From a checkpoint of a small transformer trained on Wikipedia.
Size: 15 layers, width 512, 4 heads of 128, MLP 1024 SwiGLU, vocabulary 8192, 108M parameters.
Architecture: RMSNorm before each block, rotary positions, normalized queries and keys, value embeddings, capped logits.
Training: a variant of Adam for these matrices, 822M tokens.
Each number is 200 + 20 x the weight over its row's rms, rounded and kept within 0 to 999. Layers, rows and columns count from 0. The size before them is the row's rms in percent of the matrix's.

# gate: layer 9 MLP gate, 1024x512, rms 0.045, rows 186-252, columns 224-255
# up: layer 9 MLP up, 1024x512, rms 0.0445, rows 186-252, columns 224-255
# down: layer 9 MLP down (transposed), 1024x512, rms 0.0394, rows 186-251, columns 224-255
gate186,101,188,214,193,207,192,194,176,224,212,225,226,237,203,190,219,229,167,192,186,201,190,201,186,177,195,167,210,247,234,198,188,171
up186,103,172,200,192,212,229,211,199,232,204,215,205,201,237,214,194,198,204,186,195,187,191,246,210,244,176,221,196,188,213,221,245,218
down186,100,213,202,236,181,186,222,176,182,184,221,203,197,212,220,194,163,231,171,205,174,218,229,202,222,195,224,178,198,184,190,206,215
gate187,097,228,194,183,219,199,173,177,207,187,194,213,193,203,190,195,197,190,211,200,259,200,192,187,243,182,194,219,180,209,199,212,195
up187,098,213,223,205,174,176,237,207,193,218,173,193,187,188,235,225,217,206,144,223,194,180,228,215,218,231,207,195,190,209,192,185,192
down187,096,174,204,215,226,180,170,215,188,208,178,227,218,213,197,222,175,212,188,200,207,202,215,213,162,168,202,183,202,209,204,202,191
gate188,097,247,196,170,217,189,181,222,187,214,199,242,229,188,194,176,214,177,197,198,199,222,185,206,179,228,183,221,182,163,192,175,196
up188,095,232,198,198,204,199,172,228,184,211,188,230,201,201,257,235,212,185,181,218,211,177,166,233,180,182,220,189,215,190,186,181,212
down188,099,179,212,230,200,228,213,185,195,198,169,215,188,233,209,203,193,225,188,168,202,172,196,224,222,209,198,190,227,245,220,210,201
gate189,096,218,220,148,191,162,203,188,166,176,196,211,189,211,239,200,220,203,211,167,229,239,172,238,232,240,197,188,195,205,229,206,189
up189,094,204,199,170,186,196,189,196,219,231,212,173,212,231,170,219,207,195,220,215,191,194,184,167,167,174,204,205,192,198,154,221,223
down189,096,213,206,144,179,182,177,205,188,161,175,182,211,195,201,187,229,196,205,211,234,227,194,218,233,177,182,202,200,215,196,188,171
gate190,094,227,203,221,172,172,226,178,190,195,194,201,224,196,170,219,199,203,221,219,169,176,191,166,235,173,171,212,170,232,197,201,207
up190,091,200,225,174,207,236,231,209,202,187,212,196,158,192,191,225,172,199,208,160,231,180,164,202,211,218,189,214,212,192,201,172,191
down190,090,249,238,208,228,172,192,203,180,190,203,202,222,236,176,202,200,207,224,220,209,187,186,212,194,202,223,194,216,202,171,209,168
gate191,098,212,207,221,204,239,206,230,202,218,225,214,200,204,211,196,163,205,204,202,224,193,191,210,202,212,188,214,192,177,177,200,184
up191,096,160,231,201,215,179,250,178,213,219,165,164,171,210,208,242,189,229,213,218,178,207,199,209,194,210,239,211,186,197,213,156,176
down191,096,191,177,206,181,216,206,201,169,221,189,149,229,197,225,179,214,193,223,205,185,210,209,176,216,197,193,174,202,210,211,197,209
gate192,104,213,194,205,232,206,212,180,186,236,229,208,215,189,240,168,187,202,225,194,208,163,187,187,242,227,167,172,239,212,170,181,193
up192,106,210,192,198,223,195,215,203,212,201,240,160,226,217,179,225,176,208,192,200,204,204,189,223,187,167,237,230,167,204,202,255,202
down192,105,208,195,241,199,182,227,245,208,163,199,218,222,208,187,232,199,211,182,207,154,193,237,190,227,221,194,229,207,176,180,233,217
gate193,099,192,226,192,221,192,201,167,181,195,228,218,175,194,205,189,197,181,177,175,224,224,209,160,208,222,187,233,228,201,184,199,182
up193,098,172,227,183,204,170,170,208,201,190,233,213,139,217,209,213,188,170,199,181,237,240,226,189,171,193,223,195,218,189,213,186,182
down193,097,182,185,187,206,173,176,234,206,198,208,210,158,199,231,206,190,219,194,211,211,228,229,217,167,194,195,189,184,179,179,205,190
gate194,091,197,186,187,190,215,235,192,182,207,214,201,222,223,169,176,216,198,173,200,213,202,169,173,192,204,218,173,185,220,204,181,176
up194,101,181,188,240,175,204,193,206,217,200,204,197,226,214,209,205,207,193,174,196,199,171,167,179,201,198,218,169,154,203,213,180,176
down194,095,209,187,210,173,206,182,224,244,181,157,213,188,237,207,214,176,212,175,225,200,217,166,177,205,188,204,192,165,222,221,201,177
gate195,090,179,231,182,219,182,220,205,196,194,258,231,210,238,206,195,227,199,180,176,212,198,232,175,197,214,181,191,232,199,190,192,165
up195,087,215,201,217,171,186,160,175,199,188,174,182,228,202,214,207,202,231,206,197,210,197,187,232,191,231,206,225,226,243,181,164,180
down195,088,213,184,193,238,201,195,175,186,185,160,229,195,206,187,185,158,229,181,211,179,200,218,201,199,219,174,199,210,220,202,176,221
gate196,100,189,197,196,209,206,192,207,180,231,183,187,177,207,220,167,175,208,202,204,174,224,211,194,178,224,195,218,221,187,219,194,207
up196,100,186,189,230,226,195,201,204,194,212,228,213,223,200,181,182,203,139,190,200,172,207,230,183,209,171,199,191,193,207,177,227,176
down196,096,220,199,187,217,263,185,184,193,202,154,217,178,217,183,160,160,189,182,202,177,204,170,199,192,203,204,241,206,215,223,208,198
gate197,093,178,196,194,204,192,210,159,197,218,219,199,233,194,206,168,179,181,227,179,187,204,195,214,209,242,215,198,225,205,221,216,191
up197,098,189,205,199,198,218,199,188,215,203,217,184,201,204,182,184,221,210,184,200,199,200,211,200,201,194,227,234,191,174,194,225,201
down197,098,201,213,213,207,220,161,201,171,181,245,213,229,202,186,209,180,213,196,201,164,212,181,208,225,177,210,191,208,208,217,207,212
gate198,097,210,187,193,195,193,207,199,204,209,193,222,234,221,219,196,209,188,198,187,202,193,206,206,231,217,203,235,237,227,192,171,210
up198,101,212,215,168,206,208,213,181,186,158,216,227,222,197,173,219,163,200,188,199,192,212,184,186,207,216,213,217,208,200,220,199,163
down198,098,184,205,185,169,218,202,180,202,193,171,189,219,184,167,178,197,217,187,199,176,166,216,188,170,205,197,223,205,215,207,208,193
gate199,104,221,189,204,251,211,218,235,195,191,199,190,206,206,213,202,266,167,205,194,207,198,262,195,227,222,219,164,204,198,193,236,174
up199,102,239,148,200,214,216,208,181,210,219,215,165,182,199,176,189,204,189,188,204,258,198,221,192,167,238,220,215,190,231,204,214,188
down199,101,205,198,246,184,172,192,196,187,213,216,188,216,210,222,209,209,209,234,212,222,157,224,216,192,219,217,218,202,205,230,213,207
gate200,098,198,211,187,188,168,240,167,245,187,233,211,198,208,200,208,202,204,202,180,174,179,191,167,181,200,213,188,187,224,231,176,171
up200,098,211,174,195,177,199,189,192,189,221,162,194,189,237,196,161,204,199,201,202,225,206,160,170,213,214,221,210,187,193,182,225,221
down200,101,186,169,207,202,171,175,238,195,221,189,210,175,185,170,220,197,217,226,171,167,193,177,197,209,195,211,228,203,225,232,179,209
gate201,102,180,223,190,200,161,183,143,204,218,188,186,192,205,179,210,222,200,245,213,222,197,194,197,180,195,184,210,190,182,235,190,214
up201,104,190,193,196,183,159,207,166,207,213,176,247,214,211,175,186,211,204,210,188,228,226,204,200,204,196,180,212,200,200,196,198,214
down201,092,197,214,207,215,180,204,194,222,187,204,205,224,209,192,185,203,193,243,216,177,199,239,223,174,185,222,180,226,176,171,192,231
gate202,106,183,194,179,185,207,197,157,198,230,190,188,224,226,211,203,239,185,228,172,191,196,215,195,204,184,186,208,208,178,204,192,180
up202,102,222,183,175,244,212,224,242,221,211,192,231,171,175,187,161,216,163,202,213,208,178,210,172,203,229,221,217,178,192,196,230,208
down202,106,170,194,194,222,205,232,185,210,228,237,239,193,180,227,158,193,141,222,209,246,213,186,198,207,217,196,196,188,227,174,225,191
gate203,103,208,198,205,209,175,204,191,207,189,176,202,172,208,175,174,155,199,197,200,199,194,229,210,189,209,194,218,212,202,227,203,201
up203,101,182,181,226,200,207,191,200,215,231,178,218,221,174,184,187,203,185,213,174,208,192,215,197,199,200,191,209,190,215,207,192,218
down203,103,216,204,184,218,200,202,213,196,226,214,187,172,223,195,205,198,207,202,189,204,198,204,202,180,187,178,236,187,213,205,209,222
gate204,103,207,199,215,226,210,191,198,191,207,208,194,170,189,219,207,242,206,179,223,163,199,199,227,196,198,200,204,216,200,211,208,226
up204,099,222,186,171,211,209,198,194,203,217,217,209,214,180,213,179,176,231,187,192,183,222,223,182,220,194,201,217,189,219,177,200,190
down204,104,207,195,193,219,200,194,198,208,191,246,203,226,183,214,231,183,226,212,209,172,162,200,205,217,195,171,191,197,206,233,169,187
gate205,107,199,210,207,189,216,225,218,172,212,209,216,215,208,222,210,230,175,227,184,204,186,192,184,169,186,190,183,218,156,207,215,205
up205,103,176,192,195,217,194,188,219,217,184,181,196,227,227,195,209,167,182,219,187,219,233,206,233,173,183,212,202,214,182,196,181,206
down205,106,184,190,210,217,217,196,241,197,199,203,194,248,204,189,186,193,193,197,216,214,221,178,209,201,177,219,182,199,197,217,210,182
gate206,105,177,192,186,227,185,198,164,184,225,169,199,211,208,178,210,198,159,216,227,221,208,198,197,194,204,190,170,215,219,191,223,179
up206,107,200,233,208,223,189,212,172,233,194,199,184,188,170,192,189,194,238,186,208,178,187,207,234,212,233,227,203,201,225,203,206,217
down206,106,176,189,199,237,232,218,189,204,229,204,187,191,207,197,211,173,188,192,201,179,174,188,171,235,221,204,228,199,192,205,196,203
gate207,097,209,181,201,198,232,251,185,198,189,198,171,224,209,233,194,224,201,188,202,182,204,184,214,223,239,197,199,206,196,210,214,180
up207,096,192,158,199,210,198,219,158,171,174,190,202,212,170,251,209,201,193,223,213,188,225,173,207,234,202,181,208,235,207,167,203,207
down207,096,195,228,212,230,216,175,207,204,215,209,201,135,195,200,188,200,199,194,181,196,225,233,200,227,221,222,201,210,205,182,183,188
gate208,107,212,183,192,190,211,208,188,206,226,218,177,195,205,195,176,178,204,158,195,180,161,193,222,155,236,204,194,226,171,158,190,218
up208,106,219,188,244,236,173,178,142,202,240,209,203,182,202,150,205,178,180,188,205,205,208,191,194,187,243,214,190,193,220,196,207,226
down208,109,192,207,215,194,208,233,195,219,197,231,196,207,218,195,219,219,176,214,220,172,210,173,187,208,205,203,205,209,200,186,173,246
gate209,097,215,161,162,240,211,177,166,156,208,238,193,205,214,202,205,189,210,214,168,193,242,184,173,205,208,186,213,177,186,220,212,191
up209,099,187,211,179,184,184,192,203,221,201,189,207,161,192,196,169,192,237,188,213,247,190,193,166,205,168,211,180,187,170,235,208,204
down209,101,168,249,206,188,170,227,240,191,176,170,195,169,209,206,209,193,213,204,209,200,211,215,212,193,186,213,209,161,248,231,199,225
gate210,097,170,180,201,201,178,215,226,195,209,198,188,186,192,164,190,194,205,199,187,171,221,206,161,195,233,198,217,222,190,231,215,217
up210,098,200,148,222,188,234,187,155,176,210,210,211,209,177,215,207,207,187,185,182,184,188,195,204,200,196,212,181,238,192,178,194,227
down210,101,185,183,188,196,198,201,179,190,160,212,179,197,182,182,187,201,212,223,215,187,192,229,200,200,225,233,167,179,196,199,213,175
gate211,101,190,210,172,211,200,180,178,196,204,178,183,192,229,233,189,215,230,195,198,238,207,195,198,216,185,170,196,182,194,162,241,180
up211,099,229,208,214,218,226,200,214,240,190,252,167,197,174,199,206,212,232,198,231,221,153,183,220,206,176,164,190,218,184,219,173,209
down211,105,230,185,185,195,212,196,222,220,245,162,189,185,238,218,184,184,206,191,205,192,222,169,166,187,202,218,160,168,212,194,203,211
gate212,102,228,180,177,239,197,204,193,232,194,187,191,165,206,194,173,192,176,183,222,223,189,209,175,160,182,193,205,194,220,178,195,219
up212,108,217,200,203,206,198,192,173,204,179,219,196,176,201,214,175,204,176,210,196,215,219,185,191,205,206,198,176,164,203,196,189,191
down212,104,165,218,223,192,191,180,210,210,204,200,239,213,224,198,192,171,198,194,182,183,201,209,197,224,167,213,186,184,190,199,223,159
gate213,100,241,205,207,235,234,202,196,210,203,187,191,221,204,174,190,191,223,207,215,204,179,197,209,177,199,188,229,167,198,212,218,197
up213,098,213,182,184,205,205,206,196,187,178,176,186,224,187,209,221,245,229,202,201,219,190,186,200,258,216,197,198,211,151,197,189,196
down213,102,225,193,194,218,193,196,199,208,190,196,181,211,191,232,208,212,192,186,227,219,208,197,172,191,197,204,201,200,220,233,174,198
gate214,090,191,213,187,208,163,220,177,186,179,207,198,191,207,225,197,206,161,219,180,198,212,209,159,203,187,213,195,194,215,177,243,155
up214,096,215,234,179,217,172,197,189,167,193,193,203,145,197,242,219,180,234,178,207,223,189,187,207,251,185,179,226,199,218,166,231,215
down214,090,175,223,175,198,182,177,198,216,187,190,203,246,222,200,201,167,196,210,171,184,215,225,184,182,223,230,178,198,237,171,199,181
gate215,107,210,217,183,207,201,201,201,211,207,186,203,153,184,213,198,211,174,224,183,197,223,223,190,226,203,185,167,210,221,192,218,203
up215,105,183,175,215,204,202,217,200,195,195,198,212,202,236,183,182,197,184,241,176,187,222,219,200,210,181,186,196,215,210,219,174,238
down215,104,184,176,200,171,188,207,182,178,189,182,217,196,196,204,168,215,205,222,217,189,217,183,184,218,193,181,219,187,221,196,198,222
gate216,110,174,177,221,211,229,170,176,191,196,189,200,209,202,176,211,204,206,226,166,159,198,229,253,171,220,170,189,226,209,171,206,243
up216,103,149,200,169,169,175,198,208,217,233,173,212,217,205,163,204,208,169,221,208,197,149,162,201,210,233,227,192,207,204,213,167,182
down216,102,200,172,183,177,196,198,229,212,201,201,192,176,184,200,196,177,189,188,206,207,208,193,198,217,221,209,207,223,203,167,211,210
gate217,099,238,185,200,218,215,188,201,158,213,189,179,232,202,194,202,237,180,231,187,205,196,201,190,214,191,217,219,214,226,177,236,158
up217,096,204,192,185,200,217,184,200,148,214,161,162,193,221,201,199,183,222,237,216,147,197,204,195,204,228,195,192,187,202,214,177,164
down217,090,232,230,222,192,191,220,219,176,181,215,216,174,189,205,202,218,196,213,224,236,207,149,217,197,211,177,211,212,182,195,182,225
gate218,093,203,202,182,194,198,248,170,207,210,231,221,180,207,183,189,188,165,242,236,182,210,195,196,207,175,199,238,184,203,183,186,182
up218,101,169,223,189,178,209,194,164,185,188,191,231,214,190,176,209,207,189,245,220,199,135,193,205,218,189,214,206,168,202,175,210,183
down218,097,156,203,221,231,190,232,201,180,226,208,192,214,211,212,210,168,197,174,197,209,151,209,221,198,190,198,162,185,178,218,207,203
gate219,098,215,179,218,205,204,250,175,183,218,217,184,196,191,181,222,148,185,205,189,185,202,202,185,183,186,196,182,182,209,191,178,210
up219,099,195,192,159,215,216,173,195,188,225,200,193,202,203,198,194,223,190,206,202,246,206,201,189,188,198,172,203,170,193,219,236,203
down219,091,222,183,177,199,207,232,213,201,226,226,253,224,208,210,201,200,230,170,155,185,227,201,177,175,209,184,192,178,182,178,185,202
gate220,094,172,212,188,232,211,203,171,205,204,215,185,225,189,222,218,191,187,208,184,188,196,210,170,228,224,173,203,188,202,179,217,175
up220,097,212,208,215,216,190,199,204,189,194,196,182,241,192,194,182,174,185,236,168,189,224,220,193,218,221,188,221,202,182,181,226,177
down220,101,181,206,212,214,197,191,227,184,242,132,196,186,221,189,213,187,208,195,194,184,169,213,161,199,210,176,214,200,201,178,210,219
gate221,099,172,181,175,202,199,211,219,177,191,188,210,182,196,210,241,194,165,234,205,203,212,171,197,177,186,200,216,223,217,174,252,198
up221,095,228,191,194,208,201,226,213,226,237,197,207,212,200,211,173,203,233,220,182,215,194,213,188,211,198,196,188,199,197,216,209,217
down221,098,201,205,214,195,175,186,207,167,175,225,214,223,175,183,227,213,187,198,161,190,235,201,215,172,188,182,204,234,243,187,213,200
gate222,112,202,222,193,187,214,203,217,186,178,197,205,193,183,191,176,197,164,213,167,221,197,220,184,209,166,195,222,193,196,230,209,206
up222,104,179,192,212,189,224,176,222,193,211,185,170,208,187,236,218,199,192,225,202,208,181,169,159,213,181,195,160,220,213,187,181,161
down222,110,166,149,204,209,211,197,217,199,207,217,186,194,202,207,236,202,165,203,194,182,238,203,172,227,207,224,181,233,198,184,198,193
gate223,109,182,189,192,189,174,198,195,189,189,187,170,210,244,238,216,205,193,247,221,181,237,205,222,201,215,211,215,204,166,230,208,185
up223,111,216,174,186,221,241,207,192,186,192,188,246,172,181,172,187,185,221,177,192,208,221,241,227,179,205,157,166,180,185,244,186,183
down223,103,226,218,193,208,201,205,205,170,209,197,208,195,196,179,163,214,236,164,165,185,241,224,195,193,199,183,202,188,220,186,180,155
gate224,090,201,196,198,184,212,178,207,218,201,163,223,197,179,199,194,202,207,208,191,162,184,179,211,228,214,219,195,213,222,208,200,216
up224,091,178,173,228,203,171,209,227,175,163,220,172,195,199,229,217,238,216,203,212,190,172,200,212,197,182,228,212,172,200,224,192,211
down224,093,185,215,195,209,193,195,172,216,208,173,214,195,172,213,173,163,198,228,181,217,257,183,236,203,185,161,201,201,181,155,184,210
gate225,098,200,207,180,203,183,196,182,188,211,217,202,194,219,222,257,219,222,192,179,250,206,206,195,195,186,198,210,193,226,232,219,188
up225,100,192,230,191,171,212,198,174,196,223,198,217,226,189,212,197,227,200,218,219,186,219,192,166,237,216,206,231,197,186,209,198,160
down225,104,202,214,229,188,180,211,182,188,237,229,225,203,198,156,217,206,197,186,194,204,254,214,223,220,204,215,206,176,211,169,183,207
gate226,096,211,195,189,179,250,198,202,156,244,200,162,219,181,206,228,229,182,224,182,208,190,144,180,186,213,196,207,213,222,142,210,204
up226,096,189,178,227,189,210,180,207,216,194,205,192,207,202,246,190,211,198,173,203,224,239,193,212,193,211,196,180,214,214,232,209,242
down226,096,211,222,186,189,200,200,173,191,222,173,176,210,200,176,177,225,157,198,173,212,195,139,191,194,215,207,218,232,221,202,179,177
gate227,108,178,208,205,196,191,167,192,202,178,197,181,201,201,183,185,190,168,190,193,189,231,209,183,201,213,214,196,189,187,178,198,180
up227,106,203,177,213,208,218,204,174,186,212,197,179,213,179,177,188,217,204,197,187,168,193,201,185,224,192,169,204,219,180,160,219,175
down227,104,170,194,169,226,191,167,182,186,229,236,180,185,196,175,172,207,213,222,200,176,211,176,195,216,201,181,192,190,170,176,254,177
gate228,109,164,212,168,207,201,209,194,226,216,246,212,214,195,205,218,229,214,220,173,186,191,191,197,238,199,191,227,165,218,163,226,199
up228,107,204,190,187,216,233,194,197,211,194,184,227,202,213,252,214,185,200,196,185,186,215,184,204,214,200,173,170,232,206,191,193,192
down228,106,201,194,197,219,205,201,177,223,213,195,218,199,215,198,207,185,195,194,219,166,180,204,197,216,209,219,208,234,187,206,196,189
gate229,097,227,201,182,199,163,189,176,181,216,230,182,214,210,175,225,199,240,207,186,177,210,220,206,191,228,208,165,242,207,185,199,187
up229,100,213,193,236,205,208,161,239,219,191,204,159,167,193,182,172,190,195,226,221,172,205,189,198,210,173,156,204,214,180,178,203,200
down229,098,181,216,183,202,206,200,242,206,209,197,196,160,183,189,200,201,213,237,228,211,187,196,206,204,201,185,244,177,166,199,214,187
gate230,100,193,196,195,190,225,169,179,143,200,205,219,203,194,221,192,190,181,214,216,192,241,231,192,211,204,201,204,199,216,192,201,229
up230,100,196,194,187,235,213,190,201,190,234,206,214,179,175,211,217,194,192,165,165,212,180,148,225,211,177,209,202,201,152,165,217,212
down230,102,214,182,207,232,216,183,180,203,214,204,192,198,190,216,196,199,186,185,210,221,198,213,183,237,174,214,188,171,173,186,196,239
gate231,097,196,202,194,212,198,184,187,185,222,183,217,205,228,237,214,199,183,188,188,190,234,160,218,218,224,175,199,205,198,204,197,193
up231,094,203,195,235,221,218,227,200,219,199,198,183,245,226,192,181,205,232,185,227,213,167,184,200,230,164,240,190,180,220,215,197,206
down231,096,226,202,177,182,178,177,194,234,204,224,204,181,213,208,206,194,235,221,207,230,202,193,216,180,219,199,168,187,160,176,191,196
gate232,096,212,215,198,193,193,183,200,199,210,206,205,180,216,191,138,209,183,211,238,242,187,188,205,188,200,186,216,213,194,183,212,183
up232,094,244,188,218,203,181,199,194,188,212,182,178,178,210,197,224,196,189,200,196,218,203,183,197,197,246,223,193,219,196,168,198,226
down232,100,186,191,194,204,222,214,200,175,204,256,221,165,187,182,200,219,179,165,194,207,186,158,207,232,217,178,187,188,200,212,237,226
gate233,107,202,194,210,182,217,196,204,184,212,231,187,202,222,213,195,189,184,216,167,229,172,177,184,168,165,197,188,212,213,198,174,225
up233,107,209,191,194,231,183,182,154,202,214,221,222,246,238,220,187,183,209,201,213,186,235,185,220,230,179,162,212,208,183,180,224,214
down233,106,202,194,194,218,197,222,171,179,189,207,213,203,180,190,193,232,178,188,211,195,208,203,224,250,234,193,182,184,185,174,202,199
gate234,103,196,216,224,219,179,230,159,209,225,224,173,245,200,186,196,204,206,210,218,200,215,232,172,190,209,210,210,224,246,235,180,190
up234,103,180,161,169,215,202,214,221,206,206,196,223,176,211,230,207,184,181,204,261,202,180,183,197,220,193,210,202,204,161,184,181,168
down234,102,239,180,189,233,185,201,204,176,234,225,215,163,180,229,219,197,164,224,207,229,207,144,193,232,203,211,208,226,201,174,215,232
gate235,097,199,199,207,202,173,216,207,210,186,206,176,189,187,202,193,154,219,205,203,194,170,184,203,193,166,188,224,187,218,168,163,185
up235,099,200,210,205,201,166,197,201,256,206,190,212,190,190,177,184,205,188,196,244,180,185,180,199,167,191,191,200,195,218,212,204,168
down235,098,186,187,213,203,209,184,221,205,204,226,199,197,200,222,234,187,203,255,267,162,179,186,228,141,185,191,196,211,242,187,199,178
gate236,103,223,180,144,226,201,215,208,220,188,195,170,186,224,189,179,194,221,175,192,197,195,212,202,221,182,177,205,209,159,181,185,225
up236,099,195,196,151,209,184,204,236,218,212,196,177,210,192,189,164,174,175,186,175,198,213,133,164,214,212,208,180,192,179,202,187,224
down236,089,199,223,216,208,208,189,193,208,176,198,191,210,204,208,175,165,189,214,238,210,194,203,192,241,201,203,190,205,201,200,221,215
gate237,094,213,219,183,212,207,217,208,243,226,202,226,181,158,196,213,166,218,189,204,191,195,183,187,183,203,214,215,172,190,212,201,229
up237,098,188,219,182,182,208,184,226,202,231,177,244,223,167,222,179,159,217,167,209,195,195,191,214,193,180,201,183,203,182,218,200,190
down237,096,184,248,209,191,156,200,214,178,176,189,215,218,215,229,199,203,192,248,175,186,186,208,221,222,197,208,182,218,208,179,244,182
gate238,097,184,201,192,205,207,208,208,200,158,218,204,208,185,223,186,184,196,215,178,213,193,231,203,219,230,207,238,224,225,208,185,210
up238,097,185,181,215,200,228,184,201,218,228,170,175,202,229,202,222,212,175,200,219,192,210,226,182,172,250,224,193,183,219,221,203,184
down238,096,157,211,192,158,237,233,200,156,174,164,161,151,169,227,201,176,207,168,207,202,224,226,197,158,148,204,237,208,181,168,212,203
gate239,101,195,208,172,214,216,210,206,218,225,201,225,206,196,189,204,160,201,194,211,180,203,191,196,207,206,188,209,199,227,175,199,177
up239,102,211,211,216,189,217,172,217,194,210,187,202,212,203,218,176,201,178,201,200,204,213,198,239,210,223,202,197,178,201,197,199,197
down239,099,185,197,218,188,178,182,190,221,213,208,180,186,169,215,191,210,177,219,187,188,205,229,218,195,221,184,166,208,190,186,210,199
gate240,088,179,188,177,181,179,195,229,210,176,227,209,179,247,194,224,210,205,194,166,215,216,204,178,201,239,198,189,192,193,200,231,199
up240,090,222,184,206,197,188,194,218,145,193,174,223,197,182,182,201,180,210,189,196,185,166,224,216,180,180,241,194,181,184,189,188,162
down240,093,178,185,199,208,231,215,178,200,166,194,199,188,223,219,175,210,209,221,216,207,216,173,194,177,218,169,178,240,195,171,199,213
gate241,111,232,196,195,201,213,171,170,209,202,189,226,230,207,192,200,180,237,207,208,193,208,190,215,184,213,212,216,193,190,162,218,157
up241,110,175,198,205,200,196,202,230,181,168,191,182,166,173,189,213,202,217,203,200,167,223,208,194,237,200,205,180,223,219,183,207,221
down241,107,228,178,210,170,205,182,193,207,189,199,220,160,208,189,190,228,187,206,203,192,178,208,196,185,209,220,212,197,233,201,208,228
gate242,103,219,146,205,168,186,197,200,192,183,177,209,215,202,222,184,236,189,239,228,203,212,223,228,252,206,189,204,213,180,187,180,177
up242,097,214,197,254,210,192,184,231,196,154,170,239,214,147,213,190,228,201,194,217,202,180,207,211,218,196,164,210,239,181,184,198,189
down242,100,208,230,207,231,207,228,216,198,191,214,190,206,192,199,194,182,180,186,211,178,177,203,191,191,175,197,182,219,183,209,172,202
gate243,098,225,215,190,193,189,188,198,192,201,212,188,171,209,179,193,215,210,223,183,166,211,162,186,204,215,194,231,200,236,184,203,203
up243,102,215,220,200,192,230,220,221,211,180,200,215,167,174,198,225,242,160,213,233,174,210,157,206,206,235,179,182,202,215,219,199,184
down243,097,215,203,199,214,220,195,169,204,192,219,207,214,193,190,230,210,190,186,192,226,185,170,226,233,181,190,196,169,228,231,221,180
gate244,091,173,194,181,187,213,223,187,185,189,196,208,204,207,218,226,197,185,209,211,207,214,207,209,184,198,198,195,217,178,168,187,186
up244,099,172,227,193,188,195,191,213,238,185,211,257,190,189,206,230,200,182,196,187,216,206,195,194,222,209,195,223,225,252,204,216,197
down244,099,199,239,213,192,198,191,234,232,218,227,232,203,179,195,188,213,180,218,206,203,212,184,221,199,199,223,197,205,233,204,212,195
gate245,099,201,200,211,156,192,229,168,195,215,209,192,227,200,162,187,184,223,221,185,178,196,238,184,207,198,245,230,211,221,185,201,185
up245,102,203,234,221,206,227,193,190,216,239,212,201,227,193,175,187,196,201,212,179,193,197,202,192,191,188,190,192,198,187,207,200,202
down245,104,219,217,231,184,188,161,185,237,243,204,206,242,187,209,203,200,217,195,215,183,176,160,167,193,181,200,199,243,189,225,202,229
gate246,095,196,208,190,222,218,205,195,232,231,227,224,179,203,177,211,237,187,220,179,224,178,188,191,179,197,197,198,179,205,175,248,216
up246,099,191,206,218,202,156,189,192,161,163,179,200,186,212,214,222,187,177,181,220,207,207,249,186,209,195,171,234,219,201,227,226,211
down246,095,212,184,206,228,253,188,203,212,230,213,201,209,170,193,216,225,209,192,191,212,197,150,218,186,211,205,211,174,190,183,195,189
gate247,109,196,233,214,201,166,217,183,206,207,209,222,218,174,199,187,191,186,277,209,201,210,211,207,190,186,198,200,161,213,186,203,216
up247,105,193,194,219,225,190,169,190,204,214,214,200,182,225,207,221,199,198,206,178,157,193,195,221,170,229,181,207,201,253,192,222,210
down247,106,189,211,203,175,221,187,211,193,221,201,201,199,206,224,228,218,196,163,163,165,212,183,197,173,192,183,179,177,222,186,201,177
gate248,089,208,205,164,233,181,200,205,237,222,220,224,204,200,199,217,184,202,186,220,207,233,154,198,214,223,200,204,173,202,230,179,176
up248,097,192,217,216,190,205,194,166,209,220,185,204,210,223,194,196,241,167,222,182,213,205,267,198,203,208,175,227,199,197,197,217,205
down248,090,228,192,171,225,188,223,200,204,230,227,189,208,218,201,182,190,204,207,218,192,207,140,186,210,190,162,207,172,193,229,168,184
gate249,103,206,229,204,204,198,222,195,203,209,255,212,213,231,238,218,196,183,221,194,206,239,222,181,168,199,187,206,192,238,191,180,187
up249,098,196,190,189,181,188,222,187,220,210,215,204,180,221,222,192,179,172,144,198,186,212,186,195,218,198,211,174,180,198,165,172,195
down249,098,213,205,216,222,206,205,190,207,211,186,159,199,211,233,195,184,214,171,214,224,202,219,188,196,170,205,209,206,213,227,192,207
gate250,098,219,207,201,221,191,229,184,202,238,215,173,202,207,197,182,200,194,207,158,211,169,219,197,198,196,237,184,176,205,190,213,221
up250,102,237,198,196,197,187,168,200,204,233,209,192,224,231,196,197,209,184,223,183,202,205,179,226,229,201,212,204,170,229,211,262,205
down250,095,167,202,164,227,180,188,196,224,169,217,212,201,220,195,185,199,204,211,176,220,199,228,218,195,176,215,171,224,211,232,231,185
gate251,094,222,198,207,197,209,216,188,178,237,180,196,219,202,252,174,192,188,190,233,168,184,169,164,219,229,226,206,215,181,171,170,203
up251,098,190,195,214,194,172,212,174,169,198,189,223,184,215,227,203,243,204,175,201,179,195,181,192,227,199,187,196,212,217,165,178,201
down251,089,175,197,199,195,191,220,247,181,216,164,223,185,225,199,225,157,219,177,175,213,221,166,231,209,179,205,230,202,199,207,183,199
gate252,096,169,205,204,228,246,189,202,212,221,212,188,224,203,210,207,200,202,207,240,191,208,168,191,236,195,166,203,194,218,202,203,207
up252,098,216,192,242,232,172,173,181,193,198,205,170,205,179,186,204,207,191,212,238,230,181,207,212,217,200,201,185,205,231,195,206,208